Each number is 128 + 24 x the weight over its row's rms, rounded and kept within 0 to 255. Layers, rows and columns count from 0. The size above them is the row's rms in percent of the matrix's.

# layer 7 MLP up, 2048x512, rms 0.0503, rows 328-380, columns 192-255
size [107 106 104  93 100 100  99 107 102  99  99 105  92 114  97  94 102 104  94  88 103  99  96 103  96 101  98  97  99  98  97  99 110 106 106 102 107  95  92 100  97  95  98  94 103 102 111  97 105 103  98 101  99]
[[141 148 131 120 115 107  90 139 109 162 117 128 105 124 127  73 100 107 150 107 110 104 147 142 139  94 142  65 140 133 191 158 100 131 138 165 144 168 121 125 137 117 174  86 195  87 140 140 172 150 126 174 106  56 114 107 136 121 115 118 115 176 170 116]
 [149 170 143 130 165 150 107 133 104 141 153  94 129  96 128  95 147  98 152 147 159 155 124  97 116 130 127 113 110 174 153 141 161 126 144 100 120 108 130 125 117 108 136 149  77 144 211 129 158 142 153 136 143  86 175 140 104 120 149 169 158 159 133 132]
 [142 162 103 128 128 142 140 116 165 138 136 160  71 162 135  94 124 109 135  92 118 101 120 132 198 116 178 146 118 131 114 178  98 126 119  99 151  52  63 127 151 132 143 102  99 104 142 135 136 237 155  80 125 129 110 139 158 143 120 129 170 129 149 108]
 [148 136 101 142 132 124 148 170 136 124 129 160  77 150 138 104  96 103 160 139 129 140 132 113 116  98 152 114 127 133 104 128  93 166 145 146 125  87 142 173 118 108  87 161 176 163 148 158 109 113 144 136 169 146 128 158  92 115 120 137 147 113 112 112]
 [137 122 115 135 126 121 145 141 129 155 106 120 172 115 141 160 151 128 134 147 110 149 111  99 140  96 153 139 100 134 142 139 111 116 163  84 127 158 112 121 136 159 113 112  98 173 140 127  93 138  84 102 173 155 175 123 164 131  98 133 128 151 147  99]
 [164 106 146  89 157 139  96 118 121 143 122 162 112 130 110 149 114 148 146 160  90  68 128 173  99 103 134 104 134  97 142 127 106 102 140  97 106 121 141 144 131 105 143 130 119 147 133 165 138 115  80 129  81 163 120 156 179 100 141 123 159 133 173 194]
 [126 121 150 134 114 159 110 130 147 140 117 156 133 142 132 125 138 133 146 146 124 146 133 102 135 110 132 128 170 135 110 116 148 170 125 118 144 156 114 139  97 156 134  95  98 147 147 188 107 123 148 139  79  79 105 129 139 111  87 157 103 137 134  96]
 [157 106 139 156 128 114 130 125 124 136 134 116 123 122 164 109 124 133 145 146 163  91 128 113 160 126 136 105 154 186 132 160 110 133 115 146 112  96  98 161  96 122 138 111  69 148 105 167  94 117 186 132 135 124  82 118  81 129 182 148 154  96 132 125]
 [111 146 123 132 116 151 137 122  97 147 150 140 126 169 157 118 151 176 138 140 148 113 100 151 112 108 146 102 105 119 152 158 169 118 115 130 113 181 137  78 101 168 150 126 118 106 127 157 128 123 105 160  99 102 133 126 128 144 122 134 109 114 166 120]
 [155 107 151 145 114 132 114 146 136 136 102 139 135 142 178 102 106 139 137 180  63  93 121 140 122 125  97 139 115 131 120 135 148  96 145 153 133 151 128 127  81 161 127 137  87 140 119 150 154 152 150 127 100 124 152 148 136 118 118 118 111 116 134 129]
 [ 96 148 109 141 102 128  72 121 148 141 136 117  83 144 136 145 123 103 171 141  89 137 102 145 143 140 129 162 112 127 144 149 147 150 101 134 127 158 132 141  79 111 142 128 147 133 112 106 112 127 124 118 189 119 128  89 142 139  88 111  55 116 101 113]
 [167 104 170 134  98 140 106 131 147 146 125 140  98 153 149 162 107  97 125  84 134 124  82 105 105 108 139 116 133 105 149 175 120 156  78 160 139 117 109 165 104 129 135 154 129  95 149 130 165 156 148 144 122 164 144  91 140 123 124 126 118 103 126 130]
 [137 131 108 110 122 104 119 135 155 114 102 101 147 136 112 117  99 107 108 183 102 144 107 128 131 104 136  92 107 118 132 123 135 136 150 150 140 123 141 150 133 114 107 147 167 114 205 115 126 131 137 117 136 115 134 128 132  86 103  79 138 105 145 113]
 [116 126 150 150  93 146 103 131 182 151 127 143 128 151 141 122 132 134 130 145 127 143 139 122 150 123 173  91 138 103  99 111 158  72 108 112  96 107 120 115 138  85  76 122 116  91 149 122 107 150 149  90 164 158 119 135 147 130  96 153 124 145 137  91]
 [101 117 126 117  79 109 146 145 106 111 144  82 158 152 121 126 118 119 151 194 123 113 160 112  97 127 130 130 146 168 133 150 126 112 123 133 122 177 137  95 137  92 125 168 121  96 148 123 124  95 130 140  91  88 139 138 141 126 156 164 167  92 120 132]
 [133 142 115 123 165 160 157 108 134 151 127 163 114 137 149 118 126 105 120 155 164 169 104 106 111 134 142 132 112 128 123 147 118 177 130 113 152 177 100 106 155 118 122 105 119 157 127 143  99  96 111  88 186 104 156  81 100 116 137 101 141 129 105 111]
 [141 121 124 141 113 146  55 127 109 154 178  97 120 138 121 128 117 143 149 131 157 126 126 145  74 115 121 106 154 109 120 139 152  96 110  69 109 156 104  98 132 126 142 126 149 128 147 122 175 121 149  90 136  77 174 143 109  96 128 154 135 169 152  75]
 [149 119 139 170  90 113 126 152 104 143 157 105 112 118 165  86 115 127 180 137 135 161 141 130  77 133  76 128 145 115 176 132 173 133 102 117 107 119 150 109 127  97 138 163 127  99 144 121 145 137  98 132 130 136 150  90 115 108 151 165 139 105 106 146]
 [146  82 123  84 181 116 147 162 148 127 102 153 121  98 148  97 102  82 142 145 158 132 115 129 151 118 150 146 148 159 105 138 115 135 106 130 135 108 105 133 137 103 180 103 129 164 178 134 134 111 106 110 145 111 114 152 124 111 136 138 200 125 109 155]
 [ 93 130 148 130  59 154 111 105 109 108 143 138 111  91 132 135  99 116 181 168 151 139 107 112  89 129 111 108 107 156 121 163  61 116 117 126  89 136 107 132  86 107 153 133 121 149 134 131 127 151 101 133 120  65 128 149 101 163 143 160 148 111 108 121]
 [141 146 152 165 157 146 128 162 154 156 124 150  99 135 110 170  90 100 134 132 150 118 130 110 125 146 133 113 144 150 102 110 142 119 103 116 132 125  93 124  78  92 124 110 152 137 118 114 155 116 117 102 132 105 173 109 125 146  98 195 141 165 179 125]
 [168 105 109 143  96 134 111 123 122 149 164 148 116 137 104 167 127 138 146 147 128 131 153 102 144 132 153 139 103 153 124 132 149 111 141  98 160 196 106 129 145 139 165 129 128 146  96 149 113 107 110 108 101 120 132 106  86 116 120 150 119 115 100 142]
 [137 128 141  87 147 156 106 120 117 135 142 180 136 122 126 143 115 142 122 145 163 132  74 117  94 146 157 127 118 173 124 126  81 131 149 138 158 166 171 124 105 122 134 132  99 156 136 100 141  85 161 139  94 122 150 121 118 124  78 125  84 157 150 126]
 [123 146 105 164 140 103  92 105  71 156  67 106 126 136 123 109  94 121 122 137 117 125  86 126 126 134 125 130 106 130 161 145 132 132 118 141  72 109 161 121 118 120 150 137 132 120 102 139 166 122  99  99 122  68 116 105 143 109 126 151  95 121 161 142]
 [169 146  85 138 123  93 139 132 121 136 133 132 124 135 164 163 138 110 134  70 153 111 171 146 120 151 162  70 177 124 136  98 123 129 139 132 145 142 138 139 160 127 136 147 105 140 181 128 119 152 165 112  90  96 147 130 129 135 129 158 118 141 101 137]
 [146 134 111 195 158 159  93 145 128 163 119 110 101 117 165 126  86 121 115 128 130 150  97 107 124 174 117  97 137 128 126 160  70 131 125 118 106 171 144 115 100 106 128 135 124 137 133 132 146 164 121 106 109 124 131 146 144 145 128  89 104  94 114 124]
 [138 112 126 101 157  89 122 124 178 139 152 120 111  93 117 160 119 151 140 136 167  93  90 132 111 118 133 117 134 169 109 135 136 131 129 139 129 173 139 162 138 125 146 141 135 129 148 127  97 112 140  88  94 140 112  86 135 109 123 143 151 112 149 166]
 [127 176 105 154  90 148 122 127 110 144 110 170 104 145 167  89 119  83 130 165 155  64  96 138 128 101 135 120 132  86 126 131 101 133 137 114 182 143 146 160 113 102 175 115 112  93 119 113  90 148 131 103 118  80  98 108 135 157  90 142 172 126 142 122]
 [136 105 129 136 105 105 127 155 146 134  98 163 162 170 158 146  96 114 131 116 119  95 108 126 114 115 106  94 146 174 161 144 139  97 147 129 176 145 146 159 125 157 185 136 106 159 157 123 112 130 154 150 152 149 104  94  90 136  91 158 109 115 109 128]
 [157 177 125 140 164 193 172 113 182 135 109 126  65 144 110  98  68 164 141 107 105 121 136 129 152 131  98 122 130 132 109 131  94 111 106 133 135  94 147 146 101 111 151 127  71 123 110 112  96 146 143 109 183 120 103 136 137 115 133 107 127 117 121  92]
 [127 122 114 144 191 123 129 134 115 143 139 105 156 147 132 182 144 147 131 112  86 116  58 140  82 107 175 118 159 151 142 131 134 104  82 149  91 152 151 110  93 142 146 149 137 121 155 169 156 121 144 134  89 160 144 137  90 151 157 135 147 117 126 145]
 [132 137 172 137 109 102 157 143  90 133 158 116 123 146 124 116 162 124 146 165 142 122 148  92 101  87 158  64 119 151 118 122 149  68 143 157 129 146 177 139 106 132  93 143 128 120 183 164 100 143 156 116 159 149 112 116 119 124  93 177 156  87 121 143]
 [158 134 154 155 135 124 140 140 151 143  81 119 123 105 139 168 128 139 133 162 126 113  78 155 138 112 140 127 125 142 106  94 123 124 110  84 153 111 118  94 123  89 184 145 115 126 131 112 143 148 120 125 114 128 141 159 136 112 141 201 179 112 167  92]
 [126 115 143 141 139 155 111 116 140 138 123 142 155 145 128 126  83 102 150 111 126 121 137 103 141 120 110 103 117  92 148 168 123 162 130 104 115 111 145 149 162 104 117  98  99  84 138  99 133 121 149 117 108 112 135 128 161 125 155 136 146 123 160  92]
 [166 143 123 115 127  94 135 140 163 142 106  98 161 186 150 104 106 118 143 103 124 139 140 139 130 152 119 160 143 139 154 127 149 143 133  93 145 137 144  93  81 143 148 128 189 102 129  37 131 114 135 103 196  97 115 143  84 101 111 148 107 149 157  95]
 [165 139 135 129 120 141 133 104  95 139 130 101 127 117 173 169 130 102 128 136 142 144 132 112 103 146 197 105 155 128 105 150 126 127 122 130 118 129 140 113 143 136 170 160 139 121 162 132  99 152 170 138 147 149 119  91 132 144 119 141  85 101 142 136]
 [133  90 138 143 141 107 131 102 138 142 109 150 122 127  92  93 105 160 155 109  99 125 123 105 140  92 135 131 168 148 164 138  91  75 152 132 108 124 144 187 149 164 152 125 129 155 169 141 126 114 128 131 145 146 142 155 130 171 134 131 137 106 164 136]
 [131 114 140 135  59  95 148 115 151 141 135 187 158 143 155  91 118 121 122 142 101 160 132  87 138 149 115 116 106 153 150 165 121 126 137 140 146 180 125 122 117 163 115 164  96 110 138 171 121 140 126 132 119 153  93 144 137 108 105 116 109 115 135 114]
 [127 165 143 117 163 155 145 154 132 124 105 131 120  95 154 108 132 132 131 110 115 115 117 148 118 147 108 114 112 135 146 137 160 114  95 130 110 119 148 140 132 144 110 101 150 136 149  94 117 104 137 103 137 128 120  99 167 130 103 133 168 113 151  83]
 [130 119 108  98 176 143 151 124 100 139 169 191 117 122 119 151 123 128 146  95 128 153 136  99 115 156 159 131 127 120  65 141 129 151 117 159 115 129 140 104  97 109 135 134 151 114 115 152 126 133 102 138 108 139 159 123 142 143 144 107  96  96 125  89]
 [121 116 165 138 133 105 136 100 172 131 169 133  92 140 115 147 120 135 124 104 135  85 155 119 104 136 155 118 139  39 136 140 128 154  97 178 125 141 112 122 147  99 101 128 152 119 143 121 103 197 137 116  99  94 124 133 136 121 118 146 101  74 118  88]
 [132 103 127 123 124 122 109 153 128 150 130 138 142 135 123 144 119 118 137 129 149 147 136 164 126 149 180 143 142 128  78 111 109 113 126 154 193 117  92 101 129 130 130 156 176 157 155 163 168  99 131 105 136 107 161 142 115 127 157 167 147 144  82  81]
 [123 149  98 125 110 116 128 151 142 141 129 127 130 123 131 178  80 124 130 166 116 157 141 119 102 152 126  58 130 164 100 104 116 134 105 183 121 130  81  79 115 161 151 162 168 125 126 141 140 127  99 116 122  92 140  97  76 115 134 110  88 133 100 148]
 [124  91 108 142 115 127 116 133 123 135 136 146 166 107 102 101 120  92 123 123 147 102 123 135 145 107 123 123 160  82 115 157 139 122 143 133 178 143 137 154 156 136 140 113  72 134 122 148  92  96 114 127 187  91 145 147 125 123  91 127 121 153 141 100]
 [120 128 158 146  77 127 119 144 105 132  98  94 127 121 114 171 108 116 129 138 106 147  99 125 140 146 153 126 134 175 123 119 115 174 118 108 143 103 137 104 126 108 132 103 115  91  93 143 155 142 109 143 145 125 184 159 125  93 149 148 153 105 163 107]
 [157 148 105 127 117 161  98  94 168 157  94  98 130  95 120 155 128 121 146 114 148 120 135 105 104 115 132  92 156  96 124 127  88 119 125 149 126 155 132 115  80 124 142 137 122 117 190 161 150 163 171 121 107 129 144 110 167 109 103 189 148 119 139 156]
 [194 135 129 100  95 132 145 121 137 138 120 141 109 132 145 117 115 119 132 151 142 154 112  90 132 122 170  83 173 141 115 144 123 115 138 118 128  95 156 205 145 109 129  79 100 128 138 133 192 112 180 132 142  91 115 116 149  75 142 163 150 134 135 133]
 [129 131  99 143 134 125 128 142 162 130 128  96 145 170 102 126 132  97 125 122 135 156 148 112 146 128 157 122 165 189 168 124 156 153 140 139 191 116 130 175 115 110 114 139  96 112 163 134 139 128 131  98  67 149 132 158 126 138  93 108 111 139 178 112]
 [128 157 112 112 127 155 113 127 113 138 125 156  91 158 134 139 143 137 190 150 136 136 134 122 142 108 133 125 136 137  75 104 105 163  82 125 160 165  97  98 139 157 100 152 108 153 127 119 111 114 141 105 145 133 113 120 121  82 121 134  98 113  92 113]
 [137 127 115 125 124 159 129 144 133 156 109 147  77 131 122 133 135 139 171 120 107 156 133 104 121 142 125 129 162 126 182 124 164 146 126 149 120 129 108 129  72 120 131 150  92 136 146 102 152 123 153 127  86 155 125  71 147  98 140 118  81 132 122 140]
 [125 145 115 136 129 136 131 154 132 148 136 152 133 133  88 126 150 117 156 194 146 121 155 121 129  92 133 128 174 179 157 129 118 112 124 120 179 164 130 114  69 125 155 101 133 139 176  90 124 133 118 103 156  93 134 122  99 165 142 107 166 133 151 110]
 [139 181  96 122 148  88 137 131 146 135 145 149 119 155  94 114 112 132 133 112  89 125 157  82 143  78 114 118 103 119 103 128 116 124 166 144 109 138 103 152 113 123 142 143 124 111 135 157 117 133 122  99  81 117 138 132 168 161 142 138  90 170 142 144]
 [122 138 121 135 133 114 123 136  93 139 126 150 113 193 164 103 106 101 154 127  98 140 138 130 159 114 143 146 137 149 165 140 129 107 163 138 153 155  97 111 118 141  97 130 107  67 111 117 139 146  95 129 171 126 146 113 118 115 138 150 129 146 137 154]]
# layer 7 MLP down (transposed), 2048x512, rms 0.0469, rows 328-379, columns 192-255
size [114  99  94  95 105  99  96  99  96  88 100 101  94 123  95  90 112  99  91  93 107 100  98 101  96 100  89  96 101 101  95  94 104 107  93  91 108  94  88  92  97  97  92  95 104 104 107  93 104 104 100 102]
[[141 146 127 101 170 104 122  98 150 136 110  80 124 102 157 150 107 140 156 123 142 118 143 109 103 123 152 119  95  82 135 130  99 152 135 121 106 143 115 145 135 121 113 103 100  88 171 142 136 109 155 130 194 122 140 182 134  97 127 158 148 131 143 134]
 [123 110 146 143  97 137 117 146 150  52 160 119 138 120 116 146 124 123 153 158 111  87 105 123 124 138 120 149 156 116 104 124 118 117  94 122 118  96 101 133 109 187 166 127  92 117 163 113 108 105 120 149 146  97  76 137 145 121 132 155 123 122 144  90]
 [ 92  84 141 108 130 142 117 158 123  32 111  91 169 111 126 175 141 143  30 156 152 129 146 112 115 139  94  98  95 137 128 118 185 162 128 144 113 186 184 115  87  96 135 138 138 158 117 143 126  69 106 156 103 138 148 111 145 109 130 131 117 114 125 120]
 [134 116 118 118 109 124 124 131  87 137 119 132 143 121 167 125 137 129 168 172 143 102 115 156 142 165 107 149 133 147 130 176 109 121 157 104 128 133 159 110 151 152  98 114 130  91 103  83 112 152  79 141 155 153 136  97 160 137 114 118 120 129 171 143]
 [ 72 142 171 149 126 147  95 157 140 226 136 139 132 104 124 159 118 116  71 131 108 162  97 201 173 128 104 121 117  85 140 129 119 144 135 116 103 144 174 144 125 134 142 144 136 144 112 126 140 115 111 158 143 133 135 121  89 111 133 150 104  94 132 103]
 [142 136 136  88 134  94 166 134 165 137 132 138 144 140 189 127 129 119 175 142 163 156 112 141 118 159 142 126  87 108 133  75 159 144 121 137 124 135  95  84 158 155 176 120 127 159 105 132 112 131  85 142 123 102 172 155 132 124 105  99 116 108 115 132]
 [132 123 124 138 191 172 125 112 173 155 167 121 103  95 131  89  99 154 197  96  93 120 101 122 122 115 159  76 118 108 124 110 157 123 128 107 153 142 113 104 113 111 115 139 133 151 120 124 148 101 126 193 129 185 138 152 159 133 138  75 148 105 144 124]
 [ 78 175 151 126 111 175 138 131 119 175 114 115 110 142 128 126 156 131 157 120 109 162 158 132 120 153 134 162 146  93 150  76 172 152 151 152 114 166  95 121 143 139 135 103 141 121 129 146  72 143 142 106  96 115 104 148 148 104 119  93 127 131 114  81]
 [165 138 114  91 128 126 107  80  70 111 164 130 149 159 159  96  92 135  91 136 206 115 185 125 122 173 145  93 130 132 160 111 148 140 172 176  95  81 106 142 103  93 122 130 148 131 136 114 130 137 133 144 120 138 117 121 115  94 147 197 135  95 121 136]
 [132  95 175 119 128 158 102 140 174 173  97 107  94  97 148  87 112 127 192 124 148 170 106 115 120 124 131 119 114 143 122 121 108 152 133  96 148 136  86 103 149 123 158 112  91 127 152  96 128 198 128  93 171  83 161 126 130 132 125  97 137 126 109 123]
 [168 134 147 127 115 122  97 126 124   0 136 144 126  88 163 153 170 128 235  98  85 135 136 107 143 113  73 121 137 131 160 112 125 124 102 127 122  93 133 117 126 125 139 120  90 110 142 115  99 143 147 106 112 127  78 107 116 160 103 158 128  99 117 132]
 [100 149 115 141  91 128 108  92 106 104 121 152 124 125 157 101 131 105 107 163 148 131 131 120 116 126  99 145 148 111 203 134 120  97 115  80 103 148 141 128 139 127  91  83 115 112 181 130 141 122 150 112 142 109 148 138 123 138 161 148 194 120 117 152]
 [145 110 186 136  97 140 153  85 121 191 101 141 140  91 134 136 149 127 181  49 178 137 115 179 132 129  91 149 119 166 111 160 104 120 139  72 110 129  95 105  88 105 168 150 160 107 133 128 132 149 109 147 146 164 123 114  97 150 152 144 152 123 118 115]
 [126 112 117  87 101 138 165 166 170 172 137 142 117 146 152 100 129 117 229 144 152 187  97 151 172 138  79 104 158 116 129 107 158 137  96 139 120  84 113  78 156 114 105 149 107  76 125 100  85 144 119 108 154 143 105 151 134 109 110 138 141 117 126 143]
 [ 88 121 137 143  92  51  70 143  88 189 152 123 111 117 104 116 130 159 215 111 127 151 134 176 120 154 115 144 126 105 112 110 120 145 123 119 127 125 163 134 111 150 136 160 103 162 107 128 108 103 133 151 182 153 109 145 138 122 168 128 103 127 133 126]
 [119 168 113 121 117 131 137 111 112 255 149 121 106 118 120 142 122 118  95 138 141 121  82 103 105 162 148  86 123 120 116 127 128 113 101 138 127 127 136 114 105 164 136  88  77 179 114 133 124  45 135 132 139 140 143 138 122 132 135 110 136 139 117 124]
 [118 163 151 125 171 144 127 165 146 134 126 137 119 153  98 136 110 141 118 150 135 133 133 161 144 111 117 134 118 167 157 134  90 158 127 127 112 121  77 111 161 175  78 104 107 110 136 117 127 120 147 146 114 173 142  91 136 102  97 116 117 155 139 102]
 [120 134 137 132 148 173 130 116 147 122 157 149 114 129 116 115 102 171 127 122 136 117 114 136 139 116 159 121 138 126  99 151 111 127 148 155 118 162 123 149 158 125 103 121 129  99  77 115 147 158 107 155 127 180 107 120 108 154 107 132 115 151 121  89]
 [106 159 145 156  78 132 117 118 102 104 132 129 139 118  96 124 146 193 173 116  74 145 139 112 108 126 169 113 128 119 172 136 103  99 112 110 131 169 113 166 120 102 109 146 170 139  85 115 105 140 103 122  96 144 141 111 130 162 103 126  88 127 140 136]
 [168 132 115 117 121 132 127 104 138  92 109 168 119 142  94  72 124 149 193 102  98 162 169 150 113 133 120 146 138 118 131 115 127 137 151 127 148 128 161 155 140 139 105 164 134 106 115 118 130 121 130 197 137 153 118 175 132 129 136 133 155 126 177 122]
 [ 88 141 157 151 138 141 201 100 129 137 108 123 141 117 147 121 106 106 166 132  70 153 153  89 114 142 149 132 112 101 109 145 107 151 113 116  99 145 118 129 143  97 130 125  60 124 137 125  97 116 119 144 154 126 111 115 133 131 163 191 158 104 157  79]
 [140 146 124  96 174 142 147 155 126 154  98 101  79 132 179 121 124 126 121  83 141 135 129 136 135 167 119 144 150 122 121 133 128 126 108 115 107 111 128 125  91 146  93 136 150  91 151 135 140 139  80 148 180 141 149 115 111 136 137  73  87 141 149  96]
 [134 109 124 182 124  60 139 117 118  39 114 111 125 102 132 132 120 125 112 136  97 132 159 135 128 108  72  95 142  91 134 131 164 128 129 105 133  88 101 130 172 130 112 110 128 112 126 125  74 125 118 100 142 102 122  96 122 146 193 150 136 139 130 155]
 [ 73 169 129 143 116 115 166 119 122 194 129 118 168 153 143 107 125 116 120 113 125  95 179 163 156 135 190 170 126 114  93 122 143 109  77 170 115 142 138 110 171 125 113 112 114 118 106 152 160 135 123 125 100 138  81 127 121 146 119 112 147 137 114 120]
 [133  99 134 130 143  86 137 144 137 102 165 106 156 104 125 108  92 121 133 165 118 118 107 128 116 112  99 129 109 159 104 126 112 135 123  86 111 136 145 161 130 153 133 114 141 189 156 153  82 128 128 122 120 161  93 135 118 116 138  85 129 133 126 110]
 [142  90 107 131 129 132 124  86 144 151 165 116 136 105 113 166  83  87  24 112 133 128 140 154 107  82 153 121 120  99 121 122 139 137 149 131 128  89 117 135 121 146 135 111 170 112 104 136 149 126 114 169  81 145 117 140 136 142 126 192 125 145 128  86]
 [120 147 138 133 113 141 144 125 181 101 166 162 149 141 157 131 100 110 143 119 112 138 134 127 121 157 164 158 123 100 120 146 170 150 129 112 135 102 105 106  85 131 128  72 100 154 142 141 151 153 105 164 132 129 128  97 141  97 155 121 144 128  85 140]
 [140  96  80 123 112 123 120  98 129  49 159 111 127 127  83 146 102 107 112 102 108 152 152 137 123 110 135 140 148 162 118  95 161 142 137 157  96 117 109 129  86 135 105 104 113 149 135 162  97 114  84 123 129 119 155 133 144 141 142  70 120 147 137 143]
 [112 156 152 173 163 142 146 106 107 204 108 112 121 126 156 104 120 135 195 175 159  96 116  95 119 117 113 150 115  94 106 124 119 130 154 108 161 135 103 101 136 109 124 118  93 134  48 135 113 114  98 143 159 122 120 111 116 101 154 137 147 132 169 168]
 [152 156 148 101 156 110 144 158 110 190 155 135 116 162 140 103 126  78 129 107 151  99 103 119 118 124 166 101 170 132 110 139 136 137 127 139 132 127 141 140 106 139 133 135 129 130 160 101 121  70 157 139 136 154 143  99 115 114 173 135 145 158 138 127]
 [156 137 105 131 162  84 107 158 134 151 136 149 163 122  97 135 118 117  95 100 156 112 136 103 185 124 161 136 137  84 160 156 121 147  84  82 157 154 149 122 111 123 105 115 142  89 118 145 119  95 162 102 144 146 131 103 153  98  80 125 117 134 124 120]
 [131 105  98  93 152 125 157 163 132 192 146 143 103 118 122 103 157 108 140 140 148 125 168 155 148 119 115 161 154 176 133 111 144 139 112 112 142 101 126 133 141 128 123 118 135 139 157 119 166 122 104  98 157 128 121 111 101 114 126  96 113 129 120 106]
 [102 147 112 113 147 128 154  47 126 178 141  91 168 122 136 174 123 121 147 131 103 103 143 125 111 120 187 147 161 128 141 142 109 177 125 150 106 136 108 160  83 110 156 134 139 132 108 148 114 157 126  53 147 127 124 106 134 136 119 118 150  97 117 116]
 [113 158 114  76 150 152 133 153 142 207 140 114 128  86 125 130 149 120 118 117 132 142 166 108 142 110 138 138 135 158 134 164  89  93 102 124 122 150 158  99 135  73 118 120 125 137 153 110 110 139 164 164 110  87 136 151  57 167  76  80 133 115 118 135]
 [126 133  94 136  95  93 122 133 136 208 120 102 141 134 151 130 128 110 159 139 145 130 103 110  82 149 134 112 114 168 119 136 124 157 149 106 122 120 111  83 121  93 104 130 113 143  89 105 117 126 127 104 154 157 136  82  83  91 160 150 118 113 174 147]
 [140 116 153 101 108 137 112 134 162 168 138 158 149 110  91 134 131 161 121  87 161 131 144 102 113 187 119 157 125 102 113 130 135 168 156 137 107  72 126 172 116 111  66 134 153 133 100 114 115 114  86 151 129 107 124 133 151 149 130 113 124 114 127 149]
 [132 117 132 128  88 141 129 141 124 193 128 142 152 120 112 114 123 142 137 108 130 120 132 138 131 109 167  99 129  80 122 148 183  86  88 180 122 125 121 151  96 111  78  68 134 139 150 125 141 110 139  78 122 136 126 123 102 124 116  72  87 132 150 129]
 [ 76 164 138 137 146 131 162 192 101 229  90  91  95 107 160 135 159  92 123 113 130 138 108 111 122 102 125 135  92 109 116 124  92 102 116 129  95 167 120 137 110  91  90 126 140 141 131 108 132  99 119 112 127 138  86  99 127  91 100 128 151  92 104 126]
 [103 125 154 185 123 130 139 118  71 157 154 134  96 132 122 140 145 128 229 156 129 150 122 146 137 146 159 135 151  76 126 125 100 139 181 119 152  75 100 161 102 146 155 132 112 136 134 124 132 148 135 137 174 136 123 120  98 112 115 128  86 120 132 128]
 [ 96  67 107 115 126 125  90 184 118 123 104 117 113 151 129 115 147 146 107 133 139 134 128 134 110 111 121 130  96 102 128 173 135 132 134  68 136 131 126 108 110  95 163 129  89 137 113 119 106  93 147 114 109 133 128 151 144 173 158  92 158 119 137  85]
 [146 117 116 107 141 136 138 114 119 105 117 154 148 112 118 171 108 149 136 110 150 134 142 140 173 144 144 125 113 143 114 129 178 112 109  92 108 150 101 104 102 160 151 128 106  98  92 117 149 127 102 127 116 128  86 100 144 160 123 128  80 164  82 138]
 [ 89 158 137 130 123 146 126 113 165 158 139 120 166 102 117 126 108 138 204 138 125  65 140  84 108 128 117 124 122  92 124 126 171 137 156 142 118 129 149 130 139  94  96 150 107 181 135 112 139 139 159 131 123 127 140 110 134  91 115 105 107 132 111 128]
 [106 159 117 150 115 150 109 115 136 142 113 114 167 103 130  88 112  60  36 140 114  90 123 126 107 143 128 132 126 106 126 111 110 103 129 110 142  49 112 116 111 133 180 138 117 111 159  95 131  93 137 111 130 145  96 193 147 145 118 112 128 108 112 125]
 [154 131 113 143 126 117 120 120 130 224 109 142 137 138 133 124 132 114  82 185 133 102 145  90 149  98 128 172 111 145 176 168 105 132 157 124 135 112 132 145 150 164  91 149 110 128 106 166 128 118 108 122 124  64  91 102 131 131 157 106 172 123 138 157]
 [150 157 171  96  93  83 136 111 106 169 102 150 110 173 127  94 155 139 104 129 146 150 120 161 145 147 102 144 149 123 121 113 106 115  97 117 150 110 134 166 162 144 145 138  94  75 163 137 110 130 165 156 121 155 150 130 137 159 157 109 112 114 119 132]
 [122 176 109 127 125  87 118 173 115 150 132 133  59 152 149 102  82  92 149 173 107 118 164 166 129 133 118 165 119 176 166 158  80 142 105 120 156 129 129  52 150 119 103 133 150 111 108  98 129 145 122 179 137 103 124 163 146 122 150  75 138 136 109 133]
 [ 84 112 158 119 137 136 182  63 112 188 156 144 130 130 140 143  91 137  82 130 113  54  83 131 129 142 107 128 140 110 100 148 125 124 130 118  98  86 135  97  95 109 117 126 143 115 135 143 131 143 143 148 149 121 148 124  98 106 129 152 160 134 142 127]
 [123 109 120 134 145 116 124 142 146 116 131 119 165 116 111 153 108 163 193 105 106 165 169 115 152 132 126  83  99 164 181 104  96 118 114 133 137 128 155 102 120 125  92 126 111 118 100 114 150 141 116 130 181 123 107  86  81 138 117 154 161 140 108 126]
 [152 130 141 142 122 150 136 112 148   0 112 117 118 129  74 128 135 123 205 115 140 152  90 134 111 175  97 130 122 129 158 137 111 118 157 155 156 135 123 137 134 131 107 130  98  86 149 152 122 113 122 150 148  96 153 137 125 132 170 116 114 161 113 163]
 [133 118 159 160 131 131 108 146 104 159 149 118 172 102 130 138 125  74 143 101  93 107 148  92 125 125 153 115 136  87 125 126 140 122 140 117 157 146 120 144 142 140 143 128 112  83  68 145  88 129 102 131 122 110  89 148 131 146 153 127 140 108 123 118]
 [ 90  86 116 115 120 161 148 103  84  97 117 159 120 124 155 114 143 123 212 108 129  79 119 161 111 106 135 100 168 146  98 128 174 153 152 116 121  78  99 133 128 138 151 125 134 104 167 156 176 120 133  99  76 164 178 127 121 140  83 120 127 166  92 136]
 [131 116 120 153 123 124 112  89 126 178 131 118 111 125 140 150 143 104 112 110  99  91 152 150 143 105 139  98 132 100 144 132 122 105 137 115 142 150  88 103 163 104 102 124 136  89 136 107 152 111 108 137 130 142 132  70 106 147 125 135 114  87 162 159]]